From a checkpoint of a small transformer trained on Wikipedia: 4966 steps.
Each number is 128 + 24 x the weight over its row's rms, rounded and kept within 0 to 255. Layers, rows and columns count from 0. Numbers have three digits each. The size before them is the row's rms in percent of the matrix's.

# up: layer 4 MLP up, 1536x384, rms 0.0717, rows 1320-1365, columns 192-287
# down: layer 4 MLP down (transposed), 1536x384, rms 0.0544, rows 1320-1365, columns 192-287
# gate: layer 4 MLP gate, 1536x384, rms 0.0706, rows 1321-1366, columns 192-287
up1320 084:073135104091133141100108119148151110132133124124153112118122135117131104117139161122151165097145114112167125099103132139142115151115133122157120097146098141147129133132127104132162122108120109096125142090127128148146124163124159103125137107118137121133127151083132128163168103130111081175
down1320 092:151098128160118087121127110092100172153115146158115154118133142121107178099121106103140092141154115127099128121108133109084133107117091140125142150101149099117107113119146171149117174186124143152117125126137128136125107093115129144136145168121112150137111137152130112120096118145105140134
gate1321 102:147133118138140097138173147139116146128129136131155156139179146115129154190120136086153131076100115124154134107218127088142163123125184143113150119106109123127173182135084122130151112136161088061111149157182119140151088116085136090132119145132136133132148118147126179095125118145137127095
up1321 099:119166118151152130103158131113117127126110131120143098121164195156165148165088122105136086166134143147176166170144128113130158161157179172175135121131108151121143142120123112121102091122113111114117144093122133123148142134093112101131118118155087171107146112117110106136183116120106119125
down1321 096:146127119131123127163127104095097103083154106090153170125168154120118117124123153111083146107116126123138125143182171089165134119105141147150125146107146138131137097116113069146150142121120116125100121126132195118093122155106138124120135124137151126166137145158128130084100160176163097112
gate1322 100:088164107160146078165178114127124129111153128112098132114109156154088158124119120124132133080158138166135136087140115151156112140123145130096137060126119121118140151124098084159140119121118135118096103155107123126123154079139185103152117135126105161099191118140149122131144138128088131174
up1322 098:116093127094115127204122098106112147145140141160104109136066133112079163141136128133162164082111125114136109139160080127115135139133145121144116104159127116151194125158112134109094127120099130104108127132085166160101109101118152108143120142087124129092112123135135150164123121129125139082
down1322 104:139134123123098129117084160140147141138135105167140127116128130138194116152083149098149114082129147156111114137138113081156121116123136097107079116089130134115119129134121144122131108122147139118119150140126131055137123130118097166148123095126136111149139147086106151106122105144165102126
gate1323 102:138123099134108144066144162143143080145120095077135108094127097148130130106130129147112148109164163124112135111119121168120144119127153108103119134120135165079147146113113098132144146107102144152154112142086118133117120105128130125132107179076124155163139097081105160103115103087042128159
up1323 104:160129105126179175124089165108134118128121110103165119114081122126165144129132124130124096117128126098178102135103114112117111136092129087124159152129140147079084084117111085135123119091142122143147115147134161112139134160151122105137091166091116120124156131105129160135144131137106126160
down1323 105:150170119190089106137171131154083153103136079145134143159099161186117140149090133086110119171156138126172138150111178142116103112128156115110142127098124122095109146116137126140151120118112123179120163138132139120112096118144123123127088132065154136122112093125154126115127153110143105124
gate1324 104:152149102143136142137136144134130118110137142098129072119133113130097119103121156112134102161113097176141126161140122145168102093106136144129148159130130133065133193147119131110157112138131141086136140174131165124166097101103101110178137102132137163151118111088116138075143137132077123128
up1324 113:151105133141118118127135153126152126114118132124098140121120102092164131141164113103151128137151146085147129086146128122133102127100150158127139111154121144142152094132112155123100108121176169091069142121124089100083118111109133112082140163111150104119150154167107200092113082156108158167
down1324 110:169120114133113117154216145130126141094177098110084088138124121139148125130162104083115141126128113097170174116113146122143135078110111115156126099144148115158165139135116141126125117121105135178098113150067129152126085148140146156125087135126114118079150148132102154150145129147127109123
gate1325 103:167109102127094158140105166150138133099131108174172124102128112161110142088157176109098140165098101112113132162100150137165115125139107114131178145076119132134129164149143135102124165108159084134134157095125134141101130094109143083097113095096119101126115132200111107094145108114114112116
up1325 102:129108130106104097124153165141123156141142167111145116082131087103116142095098136088121133092117101095129126120140145108095115143125150122149110119088100147124175148098127147156142129126179144111108143174127098122110116079094182145138102139102136146163166140145095124131088108093138095104
down1325 102:155176164148118127124076157150146124130127140127121130099119120115085108131146128165177174141166147114140119150127142105138102153117086107184131095159130112161115149153120122093115113146065110117099100092103116147101111124148102113120116140145174155104109144114117087146138124152120115127
gate1326 098:136167067155122156107072138149120115155145100139111113132134090154120124134103136147130177149144131098121125130106120123172094099109111103125162138134102140133124138176136138154147142126120131131126152106126119107145137149133130089105143135054135120131121135148121162149144110147139134148
up1326 102:124121111131136107164153137126127100125133170075094119147102172090178120126187099148139128097140137122137113092151119067157095117131116172137146123108110131077141116092140109118091133088143124146130101155087120125145166090139103158121127111155136120134133154155195095148137148132140112143
down1326 100:131166102069169182126126119133163108139112138121148131156151131124137175136127145157069141168124171116124155157084113170115189115163156137151099160127146149127132119138119163117133163105132186136185124169161128169127140094131099097132104138139145150117149117096108112107109107143111147104
gate1327 098:147089097097109157188147125147147143095108126100143064160176149113122150082116138116115094127168144114109087093123131109106116082092138146137134106127100136094138168143092094169160123175153187101162132139095135120162136125107111146100085116112161156124109131139102095085138161119144137191
up1327 111:138107127140119137156066128148136136116135116148138096129105172086137148113137139139109106149143162102088121090081143106093141126135137130120101148126151151110170140103082110112136122159128151148155108118175100144153109160136153117127138105132168109071135146120122072148137141155167120130
down1327 110:131148178146125069135108085116128128120158111201094097107091139161128085133129137138112106117123175118158123112110104150102090139141134106139165122115117103132118191109109115125130114088130121175118102102135144097112119125142138119155138156163155146121141104083104127147121111197131132130
gate1328 101:137086100144137152117144109130114117153098107082111093103140112147118126097130135137133115099116115153085148144115122096110157174139187143138123116138106129141130151092131195118114160148113131117151138142149146155169111126112171107065147141139116098104155123138106111133110117091109127150
up1328 109:121154127101118100182152114152106123126133121144071131105124144149165119113147132131127164111156098113107110061132111148088150127119122115123117181155112144136182138134154126121099160170103168147119154144118122127115142119105158112114152153124140140152126135166104161106162153129135084117
down1328 109:117101155090149063125160157100111160134121088131146165118124128132126135147144146137161107148148125101146138092142119136130135117132145141128117123163127123125097106150160104143080117101118138117140169179123127127114092091139098130153145087085098124125142092130135145141143144103126143172
gate1329 100:069133106117119129133178125113182105129154105118107107117194126158129116129143097110169146146090165134116136153083118140118118130104137088143130155120152110122158127102077129139185163128137133121105159113104117136129103128112119150141112163117124104153135133078162130083125172141141090134
up1329 108:117165138117092160144102113116113124126147117110101113105153160171147090134164114123153114104176138114113130119130084157169101176104178126159118134152109111176123134122132101087126131175084100046123123062125142126114154122170140131148161154098121133131116131121138115108079151167090116154
down1329 105:080148175126125137093175132115131113137158134164105156129158131095155125128139112124167084093127151099115102130109097137135183141087150096123078136119122094112130122080100110115130144148158151075119145118134140117129152126132134104134074142152131141132158166139130113105121122102145123154
gate1330 095:128132106111143135151134112153141106128156106119142090117120143087088129094116130146185154109137067178111112139131149114120121145082097099126099151111108150181144151147102104134152151129124140165161148169090158153221111121139135113122128106116159111092124116123129155144150128112116135118
up1330 096:112083144130161136106169103090121123139124111109109104155118123164108116090107152155147150069122152128163128124111126098153147117107176119179131107139090087117126127174128129123099139095071100130128124106160195171123111082136163134174162148089142154117151100126124138119109127148125127109
down1330 096:144101131089122120111107123141120120148135125131085130128162151144094111148116168113106055130117144127131120133159102126155154141141092113134151159101135148119157122143131112149109142131121148142150146130120161129180117159117126127124098152173194113098132141123142121148135152106162110114
gate1331 081:103172160114143125169156146129115131127115136115102135135139113123117134115077101139158136081192092138171138152127134141114095132133120152168148130147126114148095135114123128114173071131113091112146114135179166127125147147117126093086142128121120144133095160137084128122112063138090151107
up1331 082:101115173156105110171147155114156133169127151131101115162127148092159119150133120125174107095116092143153137112144137110086141124134103141148108132144130117148164123139128124111119121116141108151159101103138113139116099152125162155137138159116156166142137150110115130157142106143122121128
down1331 083:128141079135118163078144132159134099118088124137139134085139130151140133121129106142094119144144130096111111147106133157139139098119152111084142143125122104142087119123146144178145185176150142143130135171142130109157149124142105129118110122142120068095112131127159099114114143120186123119
gate1332 094:113113088131117161163118129129127104123134113112147138114102118105094151184131078119121097177106159125103121126094150148154101115103153125146145137125154149086140111157065124152139146143151139126137119142112108152160185131071066084105130154106152120161150100124167119118156115142157133165
up1332 095:118159119147122144105178107124113130086171145144097106109127108151168099108114136118145109146189114109128132114182116173149162126141191120136132115115122175130156142149153161148115065174096101146151146112134151079137103132134124099139113091147090130073138101126136119165120145144087134114
down1332 095:144135108161109118170134110148139110137117156168122178115132122107178132128134140127099115142130139116074119117138111123121120141157149095123106126145180157102137123121101137120125090098096167159089135141089134134096174131143087164146161155116102096110114146078112146136134083124079148141
gate1333 089:148129134107130084137120117093119182101146144139158147157114127112111144121116099131176135089148105105125111098137147050114083090138138133158152161124128126141163160086117163122123087140135125125118112105169137139114133122169104120135100133158150148101141144122142124097094137118154197110
up1333 087:160161143151104155132141139150145149114087134110161127127094124106098157126101141146152079122135148094124161122130127114116125147152133120122114158089128156135144121110144107100113127168091128099125108077149136114135098132111131147109154152122123115130125159136117095098135112069144084158
down1333 088:134095099100139121127117120120129108111154155150134105125144122149129114110147126150114171149093115133152130096131106135147116128097185115140120113121146126132125118115114137121116085058152123164124123198104112127135130156118137131151104091106146147114146115114119155129143137133157147095
gate1334 106:137125102141118097115132149101117110068137097072139084153119105143104148103126099104094102096103131147130143119160112096150123112138148126116067144124141122095122161125097107139096152087113149126157103144107116133163129074134097136152102099162113154176132117106128148130133172118080162129
up1334 115:115085135097113116117126171110133118097092095132123139145111131155155115118144086101161100113114131167117108175108110151119144115093136097150134160156123126121165148119088111133117115150146108120161104120159145156091122139139148122144087148106168147141163091065119118095135142135118088087
down1334 103:124095126109149132143123094093150157146149166125128122121121169110119155109121147118126107150091130092148128134114172124109111102124147107141152100137139132140162096149150137114171127136160131155085135100135114140121132100110088136135156191102146131109115114120157130146097134132103157119
gate1335 103:136145120123127109098114084141144138130120128122113122133113134124117093091187124148088120085142147113151107094120137094086119118124149171134114178126133113093121143158137150100134171147130151093133141159114136175144129128114091110103136105166179071141138077141130136128148152158117188173
up1335 103:112099160106142127125166166120149131113122127130120121149148128137149102159105157122172102151157113123103147142121109138107177150145144111150130151113133078160118156113141136086102117132091104135087136137112115138130118128136076171105133136131088148122122128127181089156124096092110120123
down1335 102:131138114109102088132081149086109112126124109130091156127154156174142126103097140134155165142108104114107141124087126137075092130085113137146153101110109112127114125141108144074116128145132162140112099082143128145101158111104146091085153127132143127151111157148116116158103181124149169075
gate1336 095:119189109124159142144120154121142138110161100142140134144114149179130149155092112139121116143159141144142129134168109105126100137136157133166096109142108137117138112108113135170146133159078118129203076125123147136099134115097126106116142150088126142147156127134096163143136161092152189137
up1336 095:149166145149163114135128126084153105087116165131145135155120107131122168141137125151098114129130147152167110127116161109121120147130119129130132119165100107143123112082107129121139102150112084096157069120117154135117138075152129088083152162091168112142133126129109141128106105119166121096
down1336 091:137145120117105154150146090123091137110135118135144094148084124133131100124130116149098155087124123118133160128099119127151108133140132122098125143106119129178142156160164130112169155128169119098119172135153187100138086121146121112109148085157102131124132150157130100150153147157127081133
gate1337 101:117134118172129145128127142147154104090114156090153046131119136113128111104138123114133162124090126148145135085115102138120110097121159151096144125131096116147090164134079127083147119132163140098144159126092104170166152146112132129124106087091140116183163159121070168118122156132074136151
up1337 100:116094148137053137135066075121131128091113129101148111114141119170126126188123148102128134130110143145163097131109099092151079118150108196117185110140090076147115139121099132094132079107115134098134114097107072124126150128168153135100129163144126102092095121130145110113151110137132117129
down1337 096:141134106126128103175136158157139124143139147148113139117087149105161149173131075115136116077094167128129151098087132140127122120089138118136140170131135127115129105149130136129133124162106166143144137111095117139127152131110168131145100104119101113148137124132123099148127093096160094089
gate1338 099:144153107134101087116122119102104106107099126141139081166124153137100162141131144118110074153149137134160103126126113090136103121131121120089128103096145119143089156129090107145151126087129141131137129134107096114169176120117122112134109105132113123168153105145087089086162126098123133126
up1338 099:109120149163110108120090145120123151099125124163075109149150130111129149149142149129134116153140132087117144128169132092125114033146157118119111120154125158117155123128138142101097123125154142087156115121096168092124177109144134154138143101094147095106138128136118122073122113128139114066
down1338 098:101135120140139118172104124109102173154161121128106131080143118105130109122109130114137159145115106058085136126114082130140125139154138120107189124141091155139161123149131117119137162141114145169151139160086145150102089139098114191127151117106132138112105149187141109112098096174120131103
gate1339 100:098142135112119141099118161120152114156147108148150057070139101124106125191139153151134139109121130130156099166090120135116164065103140100141107151123153126084139146124124134139142143108098128159098119135083116102160143121112132116174061142164109162184176095118135114123107103124136126138
up1339 097:151145112149165066119112128103095135110090128095126144118130158141103133110100151110119113094098112126168144110129131111130153163135155122115125129153137123147161136128141127121144148115117111109179147076155139141191147138123127099100152093146121109072085138137149129091179169145165124095
down1339 101:159146107119129088115134116165113155126123172116147101106109121135104126150122123131127074140139136097159118122131116121128109078108083135120132114108166119122139099104120136168115100115136126170127130107096139139146128109085145116124063109095117147129114090114134116141169086134087110119
gate1340 096:136143122136138119120168127155167106129094111109119126142150161147123141169167132118169127082145200125115102116130145145136138119127157101181129115135112144130141136161138156152133134152160136132117119106147138116163123131147144125157092123131125144107155095093122159096094151141134127136
up1340 103:118132134116068089158132119100149133123130109161152102140119111155097115120078117128140134097153099136131076117124166113076164148125168116110126125159184127152166123097135162100130097106153148180143142116118127089154111094111113143148115199104100148117142130110152095131142170121126174146
down1340 104:174167109117090102134130150151165110157110076124117168154102107133120149179118175160112149120166092135136128122129132120120086131118087179104133144105121106115147116095144141156132170113154113141165165122149135120106137100113104101137144107142069144093104169140133097146114108121141108140
gate1341 098:124092102141129120092126134121151100098122127147168110111094124145121165083144155127138077117073142139145137095152108127114132115132128151123099161121150123075078162090099087128112179122151102126157115110122146099109139129133147094119137149148141124138164149169149140125152186086135154139
up1341 101:088125125134113149139107149125139119116139159128151088161165091151129127130163153109145105142126146133159116082132143144154091104135109118108145096110096124117162135113114154119100099104141138147126113191137112167119051131128081122127115086119122131140160147138143150142126114166109148139
down1341 101:152141156129103142134093132152100131138091065117125145147111097101125127115133111155133149109123125143128088136135134129082123102067112131179148108129124122127149128115113130106126149174097113121111122144138144144106143169098102116096128154118137161135105110132134121142118127172133174149
gate1342 100:098083105172097131152153156188111112118091119151138131142159142132125116144160125087117151119122143130112100104091096091118140132120147128057116127114140149164090134129144175189125109137120126110126122160124074125119137151097119138136112142127117149128135105158166105147143090092114138132
up1342 094:131166109138149103134168115157141128109094141145141159148152107102128116136122126146147138110175095149167123124098112151132127110187117135142180109136130098121138135138142118126141146155138177122147143136100131113124139123168092131129120117118109130116145105144123161160124095134160148147
down1342 097:102104109149146140112133124105135107074137096131149130128129139147127110175157113135115115158106154166091159111158122112140181130084142156042161106168109161090145128100135122125157132119137086129117146125144105118109137152107095137106125167131161142103113121135132088129085148118071111152
gate1343 110:101168097137098136089148153127144090138110102166159117110147166121147195166181155130139128147145152120165128142131176133126082127141108130138154127114128111118137125170110159139148158115157178102090119128136102100173155110119114152153107130131107124164186144103150142094147102132166158126
up1343 107:119109127092172123122101161113188107135109134091126131119143154086104168170177162149138117127105156096168153149119157116113145121095114119145095112149152106089084142133163140156109084145176110152142136092136122072088133147159135110131129159107108100159122127136123122136122115160102119165
down1343 108:134153153091108135106194117169127139123122145118170114094127111162099135118114106101124114136147131144106120128128112131141142122134106058133127146080115116144147158111145129146153105121141147132111120149139122146150106120141147127137134132136139126127160110126071159094119124148118104181
gate1344 101:134125112147104125147158137109162126126134135131079129095119123126178099146166101126132109119126162149106104090127171139148135121095113142162180120088097133136117154166120185164156145169157106153134125122102126150107113113116101121132084135100102076125129127132120129146120150125102137153
up1344 098:130149114128131124141123137134098117137177147151148121143095114139164114160105099163131098143124123129104123161133127091100135109134099122119154067083088127092148122164112108110137136100086137192114113091137158121096113134162183127104110146116163152173123117128111146128099121134161142139
down1344 099:155124165111120155086144090118137159123137112134146138086183119179129130148143156068109105137161142153152115148128085186075102101140123097096108090121176146154133176141147172113128139116159104089175155134152130138150145132118135154118140102152129145094093193143093170138114098091107125123
gate1345 096:138125101121108153136135156102151114112154123130131152170168139111089139139157104134136170135150086149092138141192127119176114121136138180161149101128166109146116154125115151181101119176131131114187136164111121138115136141105112150122113110108144120121154129139152152120164135144154153151
up1345 094:149084143184181160076133163083103153142123161099133123142142122135152136111085168108116143165134100153165156189141159162136180135131134126119150125135138133101125135127176127128113161092124122123123108146154127111093126139142140105132141125136149098157115126090150159113112138131131159081
down1345 093:110122129098108158126119111101161102088140120136102122090165095131113113102121125159118098178153126096103145097160101128098107140173155139118098115131143118112145121133116133158059116081141130131092121124140105162135077125114106135087102084119130131111109145144097147144121133105130146133
gate1346 105:122126114166161105119157112129121103062111079138160123145141151101124149086116157137091143137091085135117146131112142166125133146117150149104103116136131178062149184116102129128120182106166148127158082142155142128135147153126137153192170098138137113142155131127147091102175155096149137128
up1346 110:143112113083168137116150164177158123125090128141130138136171165149155101179129118108119099109120153130129112139112164114157126115102143129119081113107156123141153102106101144114119107131128095123086128131107125101110066062059123159161098164101078158098147166130135080092113096111126113158
down1346 112:115093147105105124168127126107123171140153132124151127089155116111108109134126153091122117077096166158130107149103108158118144158144110120137110163152121157137148146122143081078149141116146085139068111097128171103131132071175161131149118163147146140105135154158148116141121150117122103122
gate1347 102:130198109147155108152151116141125133106135100152078135095146123175146139130164138092132101138096137105160129135142137100148105125122157131123129125135139180151113151129119146130104136134150107116150143120134116080141116137110115124101087104141165111117169076134164118104126122157138138178
up1347 101:098175129099115125089125111131146104129167131112099139112087133156157130116068144117152126132128141151131155164099082141115152146138180117164176133128118102147169137121152130148119144158131104094110121122132108085144133151118157107118118136137122128137158128084194113122134137127114139168
down1347 097:141136121156085156118091139104144124144128124131114135141146135136123123107136138123145189161084118107131112135077123079128084111170132190087126116114134130103171128125168144152138147173122129128093136109104143119120144131126200145102119090118104104123122167152146151157145194129142124128
gate1348 101:128177133138130090144141141099108115138153124089106087143127144113138174137147134133137104114102153174144126127117157077158146109104133110120115119114098103141099114132126143152146128125122142107145149177090126130187136150133124150127121164121143147152147147130150122123135145144145148101
up1348 094:149123139134122121105106123113153104136084147120147142138098138125125112093135087105144127136160122134115124080097124103138113097169199130100124099143170128107110156157172143114097159106138127129116145152154166083136125163143149109111119141125122131116165126084134153141142140125094172155
down1348 093:116147111099139103119122116135157092135131109089163108099127151094156129094068097166140117161109139168123113133086123098098138174126113135111126118117100145118085103147133126120153128137140125119094160117155171082130151116129168174140142145133100125085126142145120121116123160086104106149
gate1349 099:141144107116149127128136164157169127133160147111118131162166110168113173099131137136104109109141108103124120100140170117106114114114080138114141088129088121098137120101104160119133136165126103126140126140104102164122109132154154132166150086104130151137123143154093117082173167140172152131
up1349 093:146093139125097131123136126120134095141091108157103104163130149136136131137101186136114143123144144172118129105120113111104134123139124122170146109146183098137101103119140097148116136125140124128163111135114161096136110128117148097159107154064168102152127136167135116142119179129123103150
down1349 094:108125162133175140118137146126145174137169150130127126107101123070133116108134073170117124155145122075181134152101130128118132172126148139125123157128102131086157127140116151132179121157146100107097137144121120159123137122139111119114150106126123105143133149106099103121121111119163132158
gate1350 092:098137135134111116145122145112108149125175119106171157104138109148092168106148160154144168135151150140123153149156165128104109112151134141142136168154160120089155148131112128127162169137133134128125125163130124125153098140148108125104132132093108152142146139138159091160123089133155149122
up1350 093:122135138115113125146109130160166131126141120137180115110108128118100136147132113152077098113132148107104172133125147134114127131122108122179105133112127132104148087098158118093108106119146168141173115118105114093105102168132099151096122134132143098145136119132162069163108109095120137136
down1350 093:160113154093139105145148092102143134095126126156123111159157126114153153096149101119129137153129141143139141153144133112107142153173121146076148107143124139148138117146124133144121144176128142096118122130099125141159125104184119159124115130139153171146137122111113144119114137128118128093
gate1351 104:143113089088126124109111128122132085112123128103130118105120123119105172125141137147131104117123112185137105132141133110132129178120120108119117119117144127077144126140104152088149154099152119124140100130087149103127155102143149094133135158135118154171115150146149088101102100152133117172
up1351 100:122099109142155121154099154126162122121102133072150150148146120096127158145122122106095123112151127162152081104156158140155114149122161136126125080162124118121132118127133128111126150140156157149083115107125155098107140106138126152136148130118150186086104112062116101131087118107117166119
down1351 101:141147117126174157136120162138147151167137146118181125135152122173106115104135085117166127135121116080130156091169101094179171071155129165136153095101095110188126128108147118138092145121158122108128187136082131196110115158148131135143119112114148125137171122102085126093141100149145135123
gate1352 102:119147131126149131098184126122157120113152119141098084124145161133139159129126101133113122099116127094123141070115132078104138101105178107125066100099114124142146134121128135134132127157132190098126125145138140119138127121095138125138128125133105171121152114122117123101096127122117172148
up1352 099:137106119137160127127141154163125147142140126091154158112174142124124074073117112138125133134131096165088146118133117139145097140130126138125144118090126136129113142139119136141147151098140161149100128187101146160140070118128142133143143138112112115128110175107079154156162169129110079133
down1352 100:110110106141181109073147169098142127134130115142143137108109149087132139124121143104116162170111111107131114123135140081128116139126124194137144138154128153153151126117122125133134090107096116094162114096148092125144094153162097124176152127128138110144115121140120101117119118116098135169
gate1353 091:118151117136114140163083111150155085118178145144092143131125159148061154111126104137119148094136132148136125104141167121126101118127116125182150110153137152123126111163148101153121137136152122135127113067108147134139119092164162109169127147153133135082124112111175112134122095141108150118
up1353 082:179116148117114191118114157140147132121120130098135108129096155146122112159150169183138147153131106144110181076135176142115097148108137123106136127124138130181153102137118138132118131110101128130099153129147118135146107131126150118127131160158115149152140109133129091127134108129117113121
down1353 084:064152129113114125146153139101134090078140140200142118117120113148084152136116108119096151202135136167142116145123080107130165105124116126163124135128148114131099152100126114129157112132116127125146116113107093113131151101115132137142107114109111120114170122132084143160119120129170097138
gate1354 106:137098097119126140108129114162087081123140132129140085135095098128138123150144164157124130134082142154143129138121110085150103128165121163165176131095118143141174140155141123152135131131116109156159120117072113116148120124094091104125102112121143103118160092129126142123151148143114123132
up1354 106:134133141117075118131130120140159098124161153133129091112183159082077165121134102143093165155117107135078122138111109166098105126114107119136164129145189121102141141133118129111083152118155115111112164133134138101120115111152109114135122099126126121102168101146127094128172147112140110149
down1354 104:091154121135168142140161065139121097069143128110136158105140096121184116080153119182084114116139171128125094098163068139163121117150131124111149094112135132073144151141102101135110113184125121125148122166082119137131144144166098180133138120136103099167135091118140144161139147110115134119
gate1355 102:138090086127187148143151093139116135143106100127144141119087106122194160133155089107125105117119143096140091107103120058172107121137093175112146132160126194098089128167095125176121138118130153139151138087105168138106117151088093097149125124104125115146130122109144135109133117156101141159
up1355 099:103084165134151094123127143115158106096168113121169118121131138165138121142090144126136108147127169145126117135129141179118151125090124123143110151130138101121139123092145091097120147159118118123138135084124132148117165125144096158109123134147113117123100132148159039114133114127116104126
down1355 099:108153129115190149106134138136124102080115133107171110176116087126125121146150119119090119128144121140158122135159112096147127156143121134131119168143187145071106115131145131131147088076170129145122101119111139137160124138126108086118126118105191155086150097113177146121106116147134092158
gate1356 102:107126136144089140104145095098131091134075112113172082124105150140197189072119107146137097099107096143147144100150168128126142130149133119150105155123139179098094160139114125138137124097129098102106109109087093104151133106122144092162097134146115119112126095095129138122049145096093138115
up1356 104:086156120112123130120186142081110148184130139138113093146124115100125156147129117112110119139125109164151101128106131131105109146118167108111154105141138087114123126092115164143135099115080121161108090144114124117131146100155119067091130098137084110104123126120119095128117148122128184123
down1356 107:122135129078154153127134111162136109161089150088093152104153144098132157148131158153104106154071123127139142108123147171098107130121141133120097059120135168090164123104087115141101120129160130131105109144123131138137107143103101075178109111144102129119126127143136139102092159093142110147
gate1357 096:127122130118104132125143152088157117122152103085127139097113096146138137168104131120114079169146137113152077142157130096145111165124128102129135117122134124129145127102133103128177109145095118140152114108153146153122161105143130119094121140084129120103151131112152113117123088159143144167
up1357 099:076120135150119129139112163100100156153108122088095115141130108126097162103101127136124137103127084088134162145148138099143129141123108115123146132133140119088176112088161123105147143146118104118143113122118120171156191145157101132130140170103099125112131148140128140151137100126140135144
down1357 091:134107141124155103103116143147082147146119094122100142154133160114150118125141121111144179138105109108154153144174126147148096129127136133131148142141110116100160129130160144142122178132160140076125132120110136148102094142126077124114149091151133148124084150178118084144160125104098105149
gate1358 098:146112123131132164150158159155140120131088101105189093155141123155146116104120133148152102147124090106137103107097122104110136075072168144136119104132153142149139130143145141135119143159101134089158154156113133142159136132115115125098161154096110140139097144125135102139153113157134114153
up1358 096:129093133149127100127127092135101130114072155071153128116144126120106138121113131144112167142144159106173102112048115140143110139102144147120123114124129146135134107117143142122125117138195132148080115116087074152125134127130156107114087128143116119150126149136106127138125113106133127148
down1358 098:095138147147121132138138141115132092114171167096132163151097109116114146107094076102114170071145126134163156133136153134155158081132105120153150144112137195134097163146155103181144127125129147154124064152117121147117173101109132155170074130186120104142139137129113117148118137115171145118
gate1359 094:142091082133147138113108125154137132145131146140109095075131093149079132106115164174137129132153150176135117145067123124109110133133161149134110146095082098144154133111158161118106120137115180148157136112112105142116110108145135121119153116120094166133143136122111148114150114151111159172
up1359 097:139062128126118109134160118105103151143134146159131104133108116120143119084132121116150152139163102172141100154120093109121150129155134097092110110125135106170160142111165170104113127066116161141107108154123092165158117123113158115119102130123123163100148126159062166168150136144139157085
down1359 100:165119155088121096143134111124089185097141151144145101173133132133125136159124126144113148153119113106161119151146080059152139137152120131145103140126114108101101151107099095082097154084139131125135157109098123119145128107062112126126076163155153119116141128123130125124141126119145152118
gate1360 102:104146119127156108127087124040096111117142137110164132112130180152090150143143105141092086105128167107131092126073164124116101140097120130118115110103192102084119165158086111180115148173130112183165112113103099137125109156149131113114141090126113110127144089133123146153153129145174117131
up1360 097:107098140149160192102125172131120132091165117119117122170070141128146154071138130122151145121084108133128161139146092133111157147136144142143194118113151135156113139120121093126135121106081111131163148117132108140136126111130132114136127111124064130129125128110111104117097103163092109116
down1360 099:133170114116131141174131066167155121095157110123163162122147133107090138188122140141118100146093139142112100124101080173136159130147158134130135139121122128122152119156127123155176163134117132113114156137121108138102101138159103183111095138180125124120130118138149163112157128115164107146
gate1361 099:157184135153137126166166127142140104169110124140177123111167118121133147132137093139114116151131125117118138089080147160140130098133149143097093154124134124078146169107081157124138125138135156165161156159172082113125127136094119135196141099135136104135146119103111175143141133135181154096
up1361 101:158095116138160114107094099117159119136131093141101145117101129136127143110182102135124133142129153106092158143125143142141128155097139108090134141122169157129137140136154119147109129145149139105144127136143104133087056135124116118152094106146133158136112106138128155154055095144096148145
down1361 102:114111127123135110130133098162137099090092128136138169126106126127115161131134139093098160146144113126159173117127116101131116151089134105122127128134162120099136139082105112135141134199182118152161128084149136179115087169126108051121153120130128166154131110163137109135126135155133139137
gate1362 097:125131110135118132102176151150155087073141118093186085155124130141150144151139158138173097176111118114128142133139091099080106130097134090142106108101095140135124157112097111150111111102157136115129121099126127132137102143135108136174110149137145155143163098137111152139149167141140109106
up1362 100:139145130150131136108154151132123102129154129097174114144113140177124115125112121126151145137127086105108137135121122098082125116157139091161126135100114119145163181111160104120104159118106142120134123132124124127130101147166130140166119173183146158131115102163125168167138126157141143110
down1362 099:107107181141200117149132148095161137122120143126122161125127114129141105141120146110119104114138129127115154122136129186106108125155202103152122131150117098139099158105149089099137149116098087132112105111114149162116132139183133113155152112164110162092099136138152133150132164137146117154
gate1363 094:134131135214150111118125121154125095118101145130125110161140101143147113134158125095121143144133142135119119177159129111122090128116146124161156116116124136137150164170100148127198158132143111094128137115113114099137124105117156094127153132122108149141167080103094131126114150163138127114
up1363 103:150166098103166104095108135104167144136133115109165116088106111154147132128097157142150103129092125144130121122097100143157137128109129131102159116121130149113109121098122094158107128127138165140140137159138152151185090106103084134152109101124163147178157135102136144088138133092122105117
down1363 095:131113167141133085119130119087125126148087159119151143156112123117134104144163113143131132144133154148109116129117134147139161132115111084162102107115090132072099144132093116144137166116146091145097146130119133102147102088115126133132141153109130135153131148167132140135069102106132089089
gate1364 097:097116109122134154143133171133124162128153106170146134140150125167092114148104133157129156208112134152112130102167116126144150107112134139101138142120123159128089126134128111162171152148125112156133130153111143119135136147172111092124103102130119149098116122170159147082156133092138127105
up1364 093:140198122125117125090155126103118141083136101163123093136139138146121168154086142115147119140098132148127150164136136126134116153156121125122178170115134139171126164179149143133147130145131096094134145105161120128171117141125125101130147125115093116105128118137120116136148139111154130093
down1364 097:121120129115063136170133108143143091114129111131143128148111176106087146120137114140131134102116125083100096135175067149151129094122153074128140111151107138121137155142149046145060139181179145122119126144113159109184137122119172172144105154148180078155163127159139149107098135148138088127
gate1365 103:123096117110097124112130102170145111123149088100170132164108124131142149115150128154155111151137196155085123131140171125187134080074100114136108138143130127150148112138088157119132143099126141096178144138155121096128105098129117131117156179086136099168106155143143127117117138142122132168
up1365 110:111135106175132104112119163118110156147102111135117113111153102161106124144101106096143161078103091197138082113186096155118166142129126130176133123124157201110111121106125156115163154141128093085146134113120162128109158114100106094101131164128124115103123102149118153146108131102104118113
down1365 106:123097118111110112092143139170100162113157075082164146118110148117150157122190149147083109123160130133120130123152128114138165144144139113122088153099111127158125137150115080163131173108120108163115163131086118090145079155141130146088122106133167118121140119139088142138162137139149133138
gate1366 099:119124136122123098128147102159141134128134157100134121153142157110076118100150087109154126146138124123110137163144151148161144129107151090132109136149147099138137159103135138098166119160126151097132134138151131128172133151128152121106142136121127142156137119115106140136146125141140165091